Weights of a small transformer language model: width 448, tied embeddings.
Each number is 128 + 24 x the weight over its row's rms, rounded and kept within 0 to 255. Layers, rows and columns count from 0. Numbers have three digits each. The size before them is the row's rms in percent of the matrix's.

# layer 12 MLP up, 2240x448, rms 0.0566, rows 179-241, columns 224-447
098:140118107130101114119089153141111130152164109132091133112123186125156117112103124144128144100141113151074132082129133086114140163157125098137115139168151128123115086096122129122104151128114114135160114142106168177164113143132132157117135137136105131114145084120118146118178095149140146113115094121145168142138081120125124140112110161100140133107190108084108136101113151082148122146135102099109159132091126108190120182139165184112136139150107104118124100133092097169148094138118091178082129128072097127156101092116140125124156146100115081124186162126149157126106141120173120058093142110142168144095163144124117119139126130148081108116113139143120108082146130130128136117124
099:196158157097119106105102094078107180106183114132111119122154138130135091097116111136109092124093104109146133099134076118121129089151145134148124150141164126161164097125134126100135122159125098160110178108119149118151154142110138114132124117130149106092148119110144105120109120084125107133139167126124134102133092072100094135101115131128110144103123149139138125115104129100162171055115136145105118133102119138095101151127127127101137139148133141127166179126121155101168140152078142115131145130132102141110118140110092144121100111115124118143135147102108123128156126100127163121168117091099140090128114152071111134113120161131122078128132147124114122158157170136122106082132
094:085119108163099118129157094118107105141150152176152117119124160139132149111113184119171150104111108101110129128139159111119151143119133155139104104096161141102149134136157105146133166180093107088153166082150132063109141133162100135154065097121167118129151093124096141117097151154120136108127144151118158119169120107098141123131142103158115112131134136183110129143096116108105140116066092131130144156113131128103105090139135157119100107127114135132108128136131120096080137127169131120068127120143081111146132116135102120134113134088127117110087137118117104095173097143099146120160120111140130140117139145164119116133161104141119138094137137093072132137124116072112116109137
098:130102139114126181140115145135102182138102138113067111158107131141169125100195131149143078174140120135123112169136145136109149069119119116151109096097086117170146109141116088093134094152099078118125124129175166147160156120112131134143131137125144187126094122151166166184135166122130117165113134115103147159105135160117128111125160145107106130105161128135099132096146098101123140102115088113075145119166110147102114152128148118123131152083124116083130123103135101117124136153133145131082139125113124111155102161124106137100154133089121119176125118104108079158135123116097113105114125139108134129149105149122140156120112108155107152143079124134097134118121149175123135130119
098:126175158128107103103112214161118060112142135156151156091128159127147129131150117090156099123083133119133139117117138143110127137106098121156133157130112140131142134093147104115118126152177098139138146147113114142156139137174129130147133146123099089101118144077152159109156114132110146070146125116114140142114121138121152104125118170119096141082158130126112153079117114173092114102161115150105109078114147156113151147141115141105114172076128107129159150137134140143127156141130113168077155113124115147167171129113143087140121110127133156143131146096129104121136091118115116147141120114084148145118114130154141133169095158086112166180124115144130151112147124157104144086117
104:143123125112140120124117174145076157179104158097184141093137149117136140091106145172160152146147165057149133105123138118142125138126092110134103138152112101117117092123087151154101171162141116134129154135121094133098144124114135098101117180118124119095104103121115165128138117082139105150186121116136099124180138119164144133119149124143143148146126133088136134111090112109175142099109108143174174206160143116135096141137135148127192130121104129109162103134165124096119120107138176138133149132119139069139128126146115126149124090136101138135157073106138130115140109133138176146127115114127173152148106123162163136136101144126135096139111131156132122125141126113131109090101
100:142114117125149109138054157146136127141155142127158141161162104134126141141123106135126103097168148115150154111096143115057084141156169129134139138147113147118131108129124130119156171163123100124120133167158143111128103140098145122116131109129150100133077110165112140087109157107144139149118131170156085149104165139103115124066148146186139101146144108141144104142161148139136146111166110101120104133140120126154125152097123162123148146154121120095090165113142123151137147105167172094122109172155151121105121100120134114110194102123166173129095134125123121148163151094173090110173113139127112130130096098130129124157139177122108134131099085088107121136128134108122138105139
100:096105138159125156111145121083143155100100093176093128125087164114106151116126140102139123151122156095118157138137089109135133124136118180086127128130143116108101135141161156121126144128163124107079106147135063141091173114127100083106114136126136121150140122103136075138134160116164157118127089134099145133152099120136101162113105089146125179138171124136150128133094177104078110126136104180140143118141153163112118130140113104131087100114121139155111156152160120078130166121095166103127107123099129100056123094136115119116108109156134128129099105122155128128122152124097173118076167143093185150101136116141172131170162161172142116154099103153135116147111145130158099159100
105:144142131117148106156083157178139144114066156101149150114135105157153139121123153131126114126120134182136166150129116117121119122189133112135146127126134150110142169134144126111128092157166112147093114142124131163107111079177107173166111133112176144140127119146135141100118150143097124168153121135119139127150128114131086071184127147150098130077164117141098121140085107136132087134085182147128151122128131162153152148121085108152083137123175142126176129141113123152121158134121173144130122112166129122081107161127126113139114140155151159140136124126108090140121122142151167116121140134164078120158114120140068112120109100131157072109101093115134122111162162159145144138142
101:158120137155112140138142124156167142134145118125130098118134133168166147098111138110165125145136119160079130154161133115130123134128093103139143122162129082132170163105126124128154094096138115155153119092127121165126136122133115102085144152093139149187114118068146119136104135087107114150140136139065109145074165163104122111066144133161112089138134132099110128104137105108125099121138139112105112127127145124127188130127156124127110168127132120157140113106117197126094143100141128130114168131153112191125149123127112175136141083145108125159146093159140134118125080180114145129138163143087123112144123155153142111118133121101130139136115125130129142130158132122093127066123
113:094125124112108137156147117147127114137127156173140137144146179114112146144130106173137123118142101125144126138141189119104113155112154108146152148164133138103156146123121112170144148153162136114121133133146134120118122108167092104115149174131176141137106076141142114118136147136146153157127111127115165133160126158137135152188162139148114149156186156164154123147146119197107162106117123113123129124113149156125163103155139113138152177099120105106181100122151108143148135138191131143116108131131167054128113096154154179120137168120135148168129103116104135147125171151148156165161100117126127141143115159173145146126120141116160143141133142087155115091098144134136150140118
106:136150134129132112129154154099125155177125178118153145125130172152183120131144134129128150085141100111139131123113103123130109088143139086127101099160088118127121121126117116098105151079140135155122096104147134110155158105158128155094127140138079105131137111089149167119117132160112078116105156178133131139122115141100067136132157096173103086132124106159149119140138143141198093100160124159127088178113126129120080097134095134134175153055100112119128136120113121109155098124116136099093117121166155155102146163147140165089119081160114162133134153155140168115137172070156138094124146140115107126114113105119118060140134155153145125116119084147104127127127153122122158061124
100:115116092109110116116163118121121139143126101108157110134144133132137126076113146141174084156130136148099124120173115114117133116143111123143142108087105118102136112133105111087134107134144147151091081171154110114109150161134094098123099125080148129152105128161136105149076143122118115112116119188124179169111181143120136128106150110130114149120163149156122124122149159092168116127123098124151128135102125116158150090157143146096147134147130142148130143114133105092147137129104095144121162136159090115130127162131104164086107175120068114122163160140125119092090112114116124109118108110112153116058139101131137082102100146105143115098117120136140128107137114123091162141178
098:134101134120107149112090104149123143118095122098101170143126139141101122109126097163140102142181130119077087150112130138102107122104112067127101147178101133122130138132150160149132086092146142135151125130162095093120137141090163125147078136150110108096121134146154090123124137169155089146061142090148140145115100127135116096153174136112134169082171129147170133130115131140117143111161093095128142146162142155116128150157144125101087113120156107153103079128160125084146135121107088136118100135121132094147111140116096106138156108139133092128105171138138101155163175124138121096144090107124117095124104106135135194132109132103119108099093099144144120098156117128115126114116
104:086128154145089123111092101118131137097075066116100108125085121090141133102124138141152142128131097111076085108183132124114132074139096071134137130156107133150140079130129151136104114101083126156154114174137121104105099161099119107156089122127145117144118128106109097147096121097120139112102145130173089147130095100049149105122135144126168166126120126158116111179102136117123114143121143149093109107127134131137121113135136134138127110149144105099114152140157120135135126157116140114115131123136151100122101154147149180124135101133101139136139177104096144123162157084132124094114187116172113143122130177119122072090140138094131129129129130147097139123061132140096109154135
099:142105153107175102149161158123135130125152153130175097151167138187170143118140101112157132120119148183114137160132124127132101129146116138104129128103145169130127120133081128129107114154103114133139158150115179130105146132126150139120142100123128115090128127098113136098126115101067145168121087134141117138156155116114137071130147074130108104128181154140091123140070095156151136137109144154117109129152161132140134135130136119124136127089113110113108139116086081132115110123143107143149142181131107131093111134147147110130125170110116161159125077137108125122133115149109164103161135090130121092085142182106110151121163162107142103127142136153114153144122099075093173161137
101:125134128139137109124154134095131169133129110124134072163105134092164121151150188159142143110090112127155121104121135149131076107117130127100125129098136143153109110108122156095162132169128097159151141145130132090133104132153105144159143115157118097083159108121112118182109119097101203176109115111142120102146148107146132105144147108151158140120140116116145147127054143143141104105152143139104150130146129118152152095119073125101064158116160110110162105132173147091131136125128076080126087136115125090118137132131154154106096163147137073126154085146100137128112112107143166089152135130129116120124094108105138125125140087132100163125136156103138144104120095110121143120143
100:078130090122124124121104130116121139113138098128146118103124143150130161139141149125172126149110154149164108137104122105124133151139149099118100103121146150080134141124126085137122113149104118096128079151124111109141124139077116132084179137105140134133121109159124122118120144152118141143117127111119151141139129155123113111164200192115080109142148095140120167111118108120145191146095105120159150150101124141118159155121128102103132130109154069140115149123152161126104132150136069143082151106140113103138134132158106120137158150169146100099141124136144099141106124133143152119144125138123122146154163121137131120130110140170143119186120122107095120138139154110126107112139
098:181128148123115086099063135108120179141164106125179085107149111147146127151056098127157099091125102132176111081114139123123121074116121136119114124131199083116126171096129118124098109095131110126120108160123114090133095132143130159125093115156119119132148127140151142135086121118161111119170140147165136124140125127123108106133160129141121133149159136173137113129153139131123122141145098156149127148114115139131137150140169145135113147149151142122149185116131155131146140132136118108156132152194114119115117138129107092139167131113117130141131136119142145130086141102120155125096169160102118171118117133142109164163120119157137137109083153135176110126131116109144127130121
106:144128134100139155102142130124125137144101136125108123120136161153137105101124108156169113133147079147092138127122119185093137113091136115106150108152139124140117096096136114099122124124082200112059115155116112125113147151127152123105121105113123150178149130119106112124148111155145158143130135151110130134145125099121136129163132125107151109148162108119087137132093151134130132117097091152101104140125173124095140134146060162132103117130125130056167062101118152131122125126114128104191174094108154121151137123144120153117095089104124121149130131112115164121182148108149098132130123143131188123097159106150171118087176160117154120105145102147078114149131113111131127134117
105:111126149152107104154092115144127144153151169140141100105130140142128092105114101106163105120138095162148138108137108118125076162125140108149102147160114180133123144155094110129122100148088113111141115162097140121111129136107141140132136139135175132145102127149147117150091150130141121121077131162130140116127133103139119109138104121105115100095120071134133108102083160098110134124131135155108211111141100115183145135091099150094129183115136146112140144104124086155090073119116122091158130090089126112169089150091127123155148137106190127120119127139115120141132128150127130130157160112119134095118126093142126118086147155150128193145165168131157107126160140165106111123119
095:107114123135179158129122125157095143123150171144130132108139104142120115097140113190141124166109090138137124119145121083154098119097107163141125160106120132156166145075168175127140142107115115111093148162134119151133107116102146167183151136086132148113150115156102097151127144122132092133126135153132154100127114114103127129125145138071102134137136118127158133139111135099093079114126137123090200112071121102101132080128136146157154140106117131087137136144127157089138112132124127098158121116109118161148141182155179105140128124124104098170176144145091136136096137124134123129100105108120123144090164135131134050153140133112144112074090161136149088139127136174114109121125
101:138103160084123120150121110126116134177129157162125136099130123158157073165144108136133110110125113153140137121097115099153105148139085144087135167139127096129112114120152154104124101142126141125119132168100111145113115139154109124163125105180111121140104176115134152145150107111126126130157120111109164144150125091130124140131150116138131120161113115185126134103131153140147130115157119139071134087128080113096103138140102134076134137148109125098126133127116147126123101125151145157133099167157132128114116143103126108104124133166156120142179155163152110139127131103166108145126184106121155163153130105107116100095124154104094134123146140112148127161111149129129177142152
101:178151107152134128140109127170118120143106159155114120080144126129143124147115147079149132130125101130139124140107100131118097087155161155134138172161118125106150105102144129155125134093146168104144117165121155144163153123187134069115126140131128149093139099142113123132073110137110106074137171124101117151129118077095093118146121142098138122108106092117100125131099118163120191103119113121099061142127174125126129139139139126133131141126115122153087145157093102079091129163116143135169159103137124157133119112130131105144167127075077141123104120108125103130125100169126147179094125138088083137162131133113120145128122154119129128101109146089125119156166153118149175131170
097:108146171168165124110124151097106107152151114155162135117137124154129129130090109116128081119121157127149123112115126124121131115049138121139116137146165079130123135105118160159151140106118109136133161134151124145100119118076161135122124092119098153128155156062138171151112127136164176145108147180096095135118138102156137102144129118110134110183089159071132181128097150143106111136120166138120119150108129116150155141101114126096123112164155116140084112112113146100149124138125147116140098177094128158147086109054091131181086092105130145126130171150144120122157129134169157156129170089146116128138104139092106164147107160120111149097123125115122125134124136115108149145126
105:135084157116095105139144126120103143137125120152109118160153149089088119112111119138151151153135143169077108144127140133111148109139123137115111120139131127145085100150119174124126136121127126128133127159153127140115100100084128100086108121110119099135173151110156156143142126150155109156145158175158090155123127151110136091126139130141179113079128141136131155119118078106143146118121110144120122110112113144148146129147124142154131150179151167101142059108132107155103130177110151114158110146117161066143086171107128108145135118135100147125122129150136134087093121127109138138127145084147155104103107158126108142121137072096124105140122159118165123119145138148106132155152
108:125143067105148146120085136107168113110105162134094113122147108100148105117183128109088119127131091160120123162116158147138102127126132176149131118129116128118127160127130117103094088122099151102138151156167101174079152153091130173098123152138158119123102125097125180118125145149079136182159139126083127146158111135146189132121095142116131125092095115172115158054120116111157155138130095145119138162117157138112123136143133106109113153168092110143076150113097176159102130145075168148102118140152106110144167132152117171164103103157116108138165081119126150104096144108177114115142152098138116121131100125118142154098139108155099116099169089089134112126139119143122063104110
101:160107159111144120124117161127107147104146110165126151134167179114138108128151130123116149108106113124095138133174129102100132114168125105133112136132167093128111160077149107086138110132131131109114133135165152127134090133124132127147114118106107162142114146098142133105158148119123098123118110127159150141115126146061117139096131132111181149155132135140131131160144141127120183130136097089150140122099153144117168147092093086179084144111138125094108145148122072096118117110155107134075148151135129122124137146158129112154131128100092118136060113142119088113146132142111148143133140188136110108123110130129080116132157172107084169129148131119147126118171112131132148116196
100:155109132135120120080127111153140123166170140164137115127131136137145117102109134115117133117119121124134158136133110096125130152155156174150116141097091130156148096147157167072135155163082108128144117147104139122132159119111117161128163122151118102117124116135101136115194143087132125093080074093113165118127112088101145107094176154121104148114117182168148113127107139141164107124122120157120158157158137145198150133119146160130119111157108155146106145112089136142090127116120118140130153149114122068108121154163087150137124170148175106120114124119160134186131187144173120136140110132123176175111153119123169141085108117102175173095122135098090116130136095158127117151108
102:143097074143126084122115141117116144108112135114138067096140131121153108103140137173137159135133164078143159117112125133127117114141131131119101139113120083134157117074120101094178175167114167137142103120098122087113154097142102142134151146147129140099117137146160113164152099138167146172107107126094128129126157101126096119155177114126099156114141120129138099165083117101097105135142170111098153136111116109146154120131140127135163135142144142160133100110095108119117139114105124119105120167115103099164096100157125101153123104077092110139158122124107147151158165138153141067136151133096059129096115133156101143154110112144164098144136138124167126084151139144165098145117
104:127116095125121119120105124160153118112153075136178099148080144136165128132120100121119129157133098101120138163147119134139120143171132145123125128128094180091106123154152119104103158163149157150158113136118158129169128100166107128093092161134136133141106128135168150138105101116108103090118108141082130134139109126136135103148115116089117108156166086136146127160132146139149132156076120115138144108133142132125126104138111151176133091097173099116113101113094141066090111117132085133121117135115091138092131131128152129126075164130121134141071122135107113124117118152147154121135108151153124133135105166112133126115115116131113129107125164089088142147110139154151134136079
098:134135165097144114128122134149083140092117099077118135116126123137176128105143146111121097112122141101110119126108055116117113100134176164106083134114136132126154157097138138131139149093079134107081098157099117118127127067081125126137160143141121117138110158099061122151181127117158147134100138114120153131120099147150140134074119170116135118125104122128154147105142100161156124140087120149151131148152105118127137109100151115114082127131109191133179128146086136124101106118155102125115139130133134096110105134134126131122088110128124106113128149119100136104114120170128126120113149115142155121105165168155129134121093138114138092127142087134077108162107124139108109127115
097:098091106102153110136119126155153106149138108154138146114180142151152076170115132119067118115144103135185105105102145090119135153113110127129115135152136158132117157138114138117119117141122094148130133155128182142102126107124180053098116079142150083123135135125149135139153149126140103149127135141145115131102143143127142100124127123108158146126075143126152136147137145112144152117100125156098142139151136127148128146146091124147102149153131137110118144121123129140196133132165160116134110140117130116097121137120152156145139156126089131125172140127162155139140096077087119140066181129113081162135124122098124110128145108103132134100145141160114144131153136103087136114140
099:086104106103137076092143121113119116131125091159130083057118096104135142104134082146147148127105122148123162105122120112112126163114159109134135146129109173158120084161122117140113110105101154107092148124118132131158138145125135118074136142127070104201142138130143116135167137158155112117138152136170152121176156186102098105124120152118163159117142176122180165133122152179112152126123106169120130136125171135118177100118159140153148134170178119140125131084141147116122134125148088129112132116163138119130122128147141114110139148149140120115120104096075102127139143149114122095133106110135143090105154091127151106155122120104143113132090147160156148125137147169148138162137
096:155093122136086106116099167145138150121154102108132131136137152112142089136107130135132100100086127127123160078117113130109145190119138135147136134093116135100133132080156143126100152114100103103098125159135078084140182132125102129111127110139112104120140102140159119144166137169124091140090138160129109126096097099121124136140085112156120118114114139116143114163116116099159127120102144108162161117141167128123130127108079124103115109144091078086121173131117142116152176150124170144191145163134123157106135145179146102126116117150120132120121107129124175129128139118125108136121160113115129121137175121125127129136142148123136140161112165140095159143169115180151116127133
098:079135121138118138133087125143119137129120088164120130117176103155124153109106144125152123154100144167137155087116125126133136163110136142093119113103111102100124155114135155121168146156148088107139097144159137144069143066084089164105158120129146129095144154169078121125099123169150128103121141136118127140128163132173116098129174079146151160088112108120131150085126141156126154088118093117178114148140111135145109143089132138122173128082129135125141145127145112078080100157146121154109098109123094106109159121132112158147119128133109153099149093164134131138139116122089117142145121124150147109125112097131128119094124128119109097142115099139140127189151144098117119146129
108:121109093115148139156137131127112091144136094090111125166133118139153127090095137098122141116118130142107160137072120091118104160163144133104140162143146114152161092145158109110087127084152129101053142125138152154092136079129159133148088127162159140135117119144113118147126105092133101068119095146167127141142087137174073084157102132144118127143119142135152119133160127097110084113117161150123153164160107129120153155130116109155117131093139158131071168129172099148137121122124150140126146082130120130098148137162173123137086125149173126098128088115107139170116118129128105114123131147127094135116121129152122139140115076109114102143128169156116142159116139145101120069157
101:053149067156133093178171131144146090136111133123134136098127150147172150103141155145103139121143079131147104148101135117140109126090146153143150139123086174143101119113134130134109126154122121154123127117142124119139114136132123081105196127107149173111075085125142115131148185165102148124116132134123141163132123152135165157112167145070125107075079099165096106127104128164116125103136092128085127080129165128154107160141135168125167116149146125087165099098138115089113085135128150109119160142139132143143103152106169111116117119072093154164127139121110097140136098134141132134119125121166186142135082114130117132134117145137121153167089135127107083137130109155115144071144
105:097098140165166111125091149128088181142144149113134122093116134135150136187052151132139134189129139106147107125132172114152146161104104131150114147160137134152122160124131136154104167116114124133133132158123099122143114163130140118098113152160119095093158143121128098081119124115079172126115136144092112160097108162127163109105092143131132154130134153080156133105083105101151116123107124137107093104095141173174152111114182144153118122115114119139159111142117155130103137095092139139091158098126097128129167096116152119114148146137145133085121172137161125134123127114101109162103171145141143130111079118136138136082167134141149111134113153120148086191112133121097128199117
096:113128151167114150143139170096128116100089145146128100124120110123167091119144140112121146165150108080149142109111113138158119131130131109171135124159143120154135098130099128115160168111162111122125149110144100138129120148117115105085098107128125131127098126120091117160142122154156114128102157170113172116093104149142101073134144156177162104132079135152117131120126129104116102129119119117085155148135137144098155121140136159145161137145111136160096155131141146095137157141089179111156099106107117129078094161127150144144125131096084139121112105164106095117116099123149118167108145153158129109119147083135081163090089173122123142141107148112142087157116099152136110110097
097:115132124093149110105138138105132127125084129104089139143159139100123088103112120106098154115162150093156091121110110143178116159106156122132109100130124103134117163063104126095155123130073117113145126123101143118149127110112106120140116119144168098136105161077138093167139137130117114110108149125140139127163123116115155115130189132135126122112135082117080137114094146135114188103135161079110133141108129132102122160137167164131131158145159092136145154121164120130156133129138180112093077100150129158122127123139163117128145079139137136135134171143114149093141164155103148117125113149147165131092118119153099083107101135113096124154132156149182122102104142108138112145132
102:145117141127101102115131088110169164164125113148143115135138117161125135144092095121188127152120125160160126061098115112140118129134138149117141158169130126103162130134089119141148107126133099128111076134111109115102143097111154124129155137134143155114157117090127143113124135109131150135123143137134112108139130154116098149112124127116163120108130102081100118116152084160116131105150166134142117114134153103151122115117110143127158130109154124131133133131117140139139135088128149132105124115106177168143155135144169160106102117111093149150107131145103095130091084106105158174117091066129160136123142123143109103119120074111111166117137160114147153136169072110131120098113
102:154109094094141079099131092173122130094146104137123068120125138110135153113155162117129136067127129100129122118133130164169109106108127109119152149162132174138149163091123117111109154157166154142133098142156157130082156129147121125078168127109104133105138145091144092117093120138171105142153073153084177088138125153157167097143169145150102082118147140119118093113141139152081166109107074136160119117098107095110144158126133092128142115110158120121131122118060144114106139106090161093064144147138138125115155139147160148131105135166180109154130143104111093130127126141123139140155144098133105121136128142124087171148144077102135110147142114154091115131143111089119130145141
099:131108146109138092111127125125128096107135150079105145147098143137147144108149139115105138109146109111119113156147121138144125178121131122121114122114121126141163153126107141181147137143147107200131141138159134152127104133098103125135074174115149127136094115132134124161110135130109120127108129143077100099107076126188126100120112124157158162127104151098153124145114086095123178149132133152119107181127141115128128112148152125114142133107134151190127115104147172144160126102106099084110093084125128134104111108114142161159155146109120085112124109133109174144112190150132115118097119097148120135117122087129156115119145082109145167135124164101137146167115074100110152116114
100:102122156081105146145154076101111126087116058100151137119157142124108122069161144115163122126110160139134131113148151148064144107146113124080132090091096108124095130107116134141097117137094107157105112143122153109138145135147128113116110143100143100166136131126133160094133149118072099136075117077105194136176095158135149169070135136121130122144135108136114161112148144096129145096123109148129099140130162107098126086151152115122136143128137085112139128128130129174145153110158149095102136092121140131127171172133132127126113110125129142144159117098125138126151128121097087147105162135139105097131150108121136147122166095134156126101133121110099112129116096178110109093113
103:122090084153110093144121147108135148147146112152140116122157139138153123084119132076118113146113114130097113164134135140129132123109126076148159107118117059094126106121097094158134083120131108126101146147120151121128121109132109147104122130191080146144129127110141120117109136168093121120103108123147135153105126143134130117114165108105129142128170092150094157130151126130133113071098154111096099063135138122105079186124146146115074119155129115136121084085104086155106139145136112136188126134124118158148112138129117102103111133165127123116149153100113159146162128113077119155118160092097127154111093116121101164108072163111163136118116117121152148105111132136131120101131
098:136150168126123111119130165124127098125082169104142163166141100144147098121156145116121126119093100151095150157126112135114143081147176103134167137146139149119110174089120139110126168130111103115158140080101159094144101149181093160168100108143126126142099097135110117107136159151121080141155143116153091119156117123180123129111104155180119145126096120154114159141135183114115131135127108091118138135160140171117117121105123128110079126138126131103152098107139105126125096112101077130159108129121079110108123161145110150084138120115098121160130098089138114085107103118116106136161079124122133117137163119124148111188150155094102100146115104097158092105154129131105153105084
100:166162180135149144100111123150181079126139159110126096132142135094135150135118104136115122157146125123141167161071141168113129101095117125133122124106144137140128143098163110141110146160135116149123147142135155092099097145095139127126149092139128128110136099110141110148152081155126126207094117115129100117111107064135108107131148076092143128117134147145117194144161101131118132149127124137161134129148135089125175122135132141098132160111122166117122146124153127112128117131106119167105103141098129137113134122091104112165138147139125128135128108129121107164114120120119120130130139112150100103120125104149141084143147075105077151090129153137126096159143151119117101134103
095:129158150134117180189127128122132115141150176144133119172133103112094125140134138141097122153122127107143164121136130110115137127082126135141168133142146142158150107093130106130110100110146135133166125120116149097139128122078139087118123122152090130083155109139082147120147130126153108112078125107185151164126116093147112132114127100131102120127069112158133077134099136098159149156128114167098112071163133117129113146110103139149140114140147112121097169141084155131122136087116143137141168116104098161109126139129131125107128121129152141137110106139149100088113109124157082111118162146142134143153138096100169098110101175134147135164168143112138104152123113154082113087129
102:092076123105128115154140126131104134136121161131103153082106147128144113116153122126119147133107136138141124135124106093126146149126147098112163156121153086144163152112146143114121092132154111139108115123133170176137134143127109136123146093146109142172133136145163132182079140108130176129185148119126130155103132140130142140108154104111141077148138055090123150086105148135134134189150144130135089150115083146133152143143139100100136122167180128125155166131149129122140134167118178090091121175157096128127124131147098117138143140126123103166133125133161134163143112142092112136156127142124137182126071133146133102116167119145124122114104140117148117162154171121108198151108
096:103113131105087116148183068110119139155119081179134103132125145125140129142165153140175139140184112152133150120085158179113104140140105122131110135146138090125085098127112154143131094081148134141128110113138098109115156144122151092129116128104113143142123100167129118086165161132111141152133109105156135079132120127163126142159127157121116124106093081134112130135089127148143122152147141155095130147146122155141134142112132137053143152145123159124130131168131101149099096097146132122100165124073144095144106104128148130115088122125118090135124164144087096155102128124094144154122117137149177142142140130102123167144133105110121155130109154139136170115124154124132138100118
101:111087133110147131129149125132100133105109133132160099150117140125122136093150135125117152140097110086128139128123170135154142135156105147091132132118111129094130175094114111102121100127137148152114175127138139101179090105135131117111111113113140102104113157105104115111089119118132156118078146119185137092147136113187102161157157086096129142158132167155129123122094145071127129145130123142163161104125123130098178131087137104137184091145125147135126096109081152140103132099130109120086158069135144159141142114112180172132141122108127154110119134076189105120159150171148133082100165162089154145117137079141085121137124130133095143129143135141125143093130095111157142135143
107:138161120132135120095128115113145112122140137140117105091140131159099178160126159126132138128096144153135115108138079165142145139161104139093107107146126142135131128116106128121080095159129133113146125065122119121147137161105085142125109108092138122154118153125124116148122083157139118139159108097091114126156143163062135155127162113139117122131083130176169113174133117173125100151164133157116139163123142118170129107071121136127129174113088155108139185148157136139118151138124143114151155129110110106144111116116104121127129164124114166131126128121147168131119101148121148153114133111124152153113150140164133127081064158112150093122117103174152129108144111158124140128171
105:088113108109137148139131156129105135120077161080087112092138143158159083138122180145117152156127094146132149142101120128106078164112164153124111076111109171131133080124111154169087125164110138122121149126121133103133076104134176181099123118152127179107139118100140091132111137109118167112111122113146091151107140124155129110120133165158101130126142073147163155124139100143118108145105126168162129132128130161121124126121152115146133092133136099103146124142146149123149136159097151087118150127130084175116141159125122114135114114153131121094135127116119131123120173138108162123108117084144143144126094150091086091125100136111115111114132139135104116109096141169190133096142
096:128136070092179115147161151121133135148119133168100159105110156073081169133098084107127128185106134137123168118129113149118130130093114148114145140134121127089132117134124114130124161165098115129107145111125097115116150129140133134130154136124130133144156135116105120098113112128142075149147114128150114162124152128173121140104123099096148111093089139160119106097097124083146121106115139158080100121108132132143145143124104109121151100124127090148120174101136092112119111133148135144121078134209122174163120120131173108087110155148133152125122122131159119138116156126160104118115119139147108151104099082111115114171098101146124084133140119121152155049142112159122166115115
098:117140116156172122112110127145088095154093143153109117121163109124097129149166084144085169150160120114101140133134123130148120123100089115135161142140125150111106129120165118142119137134140163123138127111141154136118123146139130107106166157091134149160179145131150122119133084083149183139115127113145121111150128134134140106130102105114170166091133107115150149135137163167099117105082110127122151077148104140119126132125142119120121116139145090131204126136109130106155096165121134096182105080166139121135120152115131168170112116152146049090107096138146144119144132128076140072129159127088114182159181123115119157125142149184134158138106119127170095140136092130138148117120
101:139079122149122122109153126115139120083114124156151127157148125083132116142096129134139174129132135096134126107132116076111131086106109128116103158124148140120120139104101120100117137115148113120113098165119148149142112058133169137162072138152137137159131121106142116088126108139113128153103166110151160089139088110100105130113148090156129123138123139127121106154115076072123130114108122171088130153155133151093170079106096123097143100121126083160154118119160154105145125109114105159166112089137116128130098136106147167127115089133122144119114168135138111127153134116132123145139097155123181150113151109102091112106143131116116141162168140093107157139172139117133135106088
098:154079080158128138141128103101130129118138129162142109124148085129166148125085180118161125146113117135099129120100162073111078130134149083141111105085108170096124132104147100117134112112107124121129161138093075127103121115125100127107168102131136143133101143125088118117125129082094127078139169065135109098163132139110120115096101201138166139133158138147095146131100117125156112139140113146126152124083096163134124129100107152105138093109117128096117142144154155110128119135105177133142145093145093149101103167107097129170159081137163140119182151123145109130139131149115118113125115144138182184117142112168115117119121117129129161097156129128130135182119101124159122147162
098:136197178105137146112138147165085110139168155109155116136120109129149125125102162100158118104114147145135148121172104113126132116149111107123123114176147150173137150121131110112106130136154116129136155119114145151137165106120128130096145147187146119133160125145123140154152154125088097149140135151094106173111146135154140139146152110134113159133124130125112122139124110123084157118158124107120132130124127102132107149085105075147139134132171163137067100126105096139117083139136133103128092102128123096100132100176134146132119128150120112087056151167161137145168089107114144117131123115126156135143113111111139126104075102106116096120143107115101150107131116132138131128149
097:131148173154122106166100117145125122115051140088126110097103149112133123141130150101079139173122164099118154114145128121111139146112135102138147101137110117132137149096112144140130123106126150183163127143160143123114192124145118127104135131164130137094156156094116104133119101133145141140140134102140129193135107126096119134126118122160116157142121137111128134200136170116104137142076138159157111137112112102097150145154118119089153108094142144107104137129135096149137115143116111162166112115129138112142117131094113120130085075091147091126152122103118128145181121143146097140154097145104109150176170145111130151148148159130140147123132114156108126152152160058154132128108
097:100132154152105147144137141123111104098102148119129150119115160104139159120117120132179127092145131125126119167134108107131136143126136139101099110147139124150107150095182068147122107142178075135142120135138127091157096118137120122128162100120138078128148143129136123147151101102166096108151103133151082113138143165122092131131089181131089115141113141115123153118150107090114169138088132166149091106145156144133137127156138124153085106107154156116105124129084119111096173117139146134136131139147115124116120124146116101144103156098172146156149171156085128131086109106133155164094135152142140178165147130122113088160163135133154134141124091138071135133137143143102172101150
101:142115077136112137119099104109104152119088119118180132158135155083096118110129116151165122181129149143181166122101164157170162151137081115108122122125158134105134157125115115115160125126097131064140145140139121117128135128178151088150103111121135130174107162063153125102151130110153156139087148141153127107136143095166145119117157097162164116115096106173129123113104122134082157129101085126139105087143128114109139107142135137115146161103129146110145174125083122175156117109144124165136111114101097135186117089144080120110144113146131144126169114114123127113102119108108134112130141111144107141121158099110107138128137134121123111136120125138144094132147146148137128123095
100:092097108108129132155084117142107145145112139131106142129136111163159155108149140148156171104150103128158142138150156085146132182097113139099121100182187142116094102170093150103136137083116132146110100137105093154137072129090147111178129129181119152137126184168147112107130101114107117163139167119125114146115124044148159114110141160147125138139093113174119132164145137123143118122171115131134155148115145115167106131122105101103136111141120101143089117056159148127131146087103141124121138157123139087111101143136129080120133123132134112160139106141149123092146125142151132158125089123114156151134136105122159104137121107153136116136121117131169153130140108091137121180188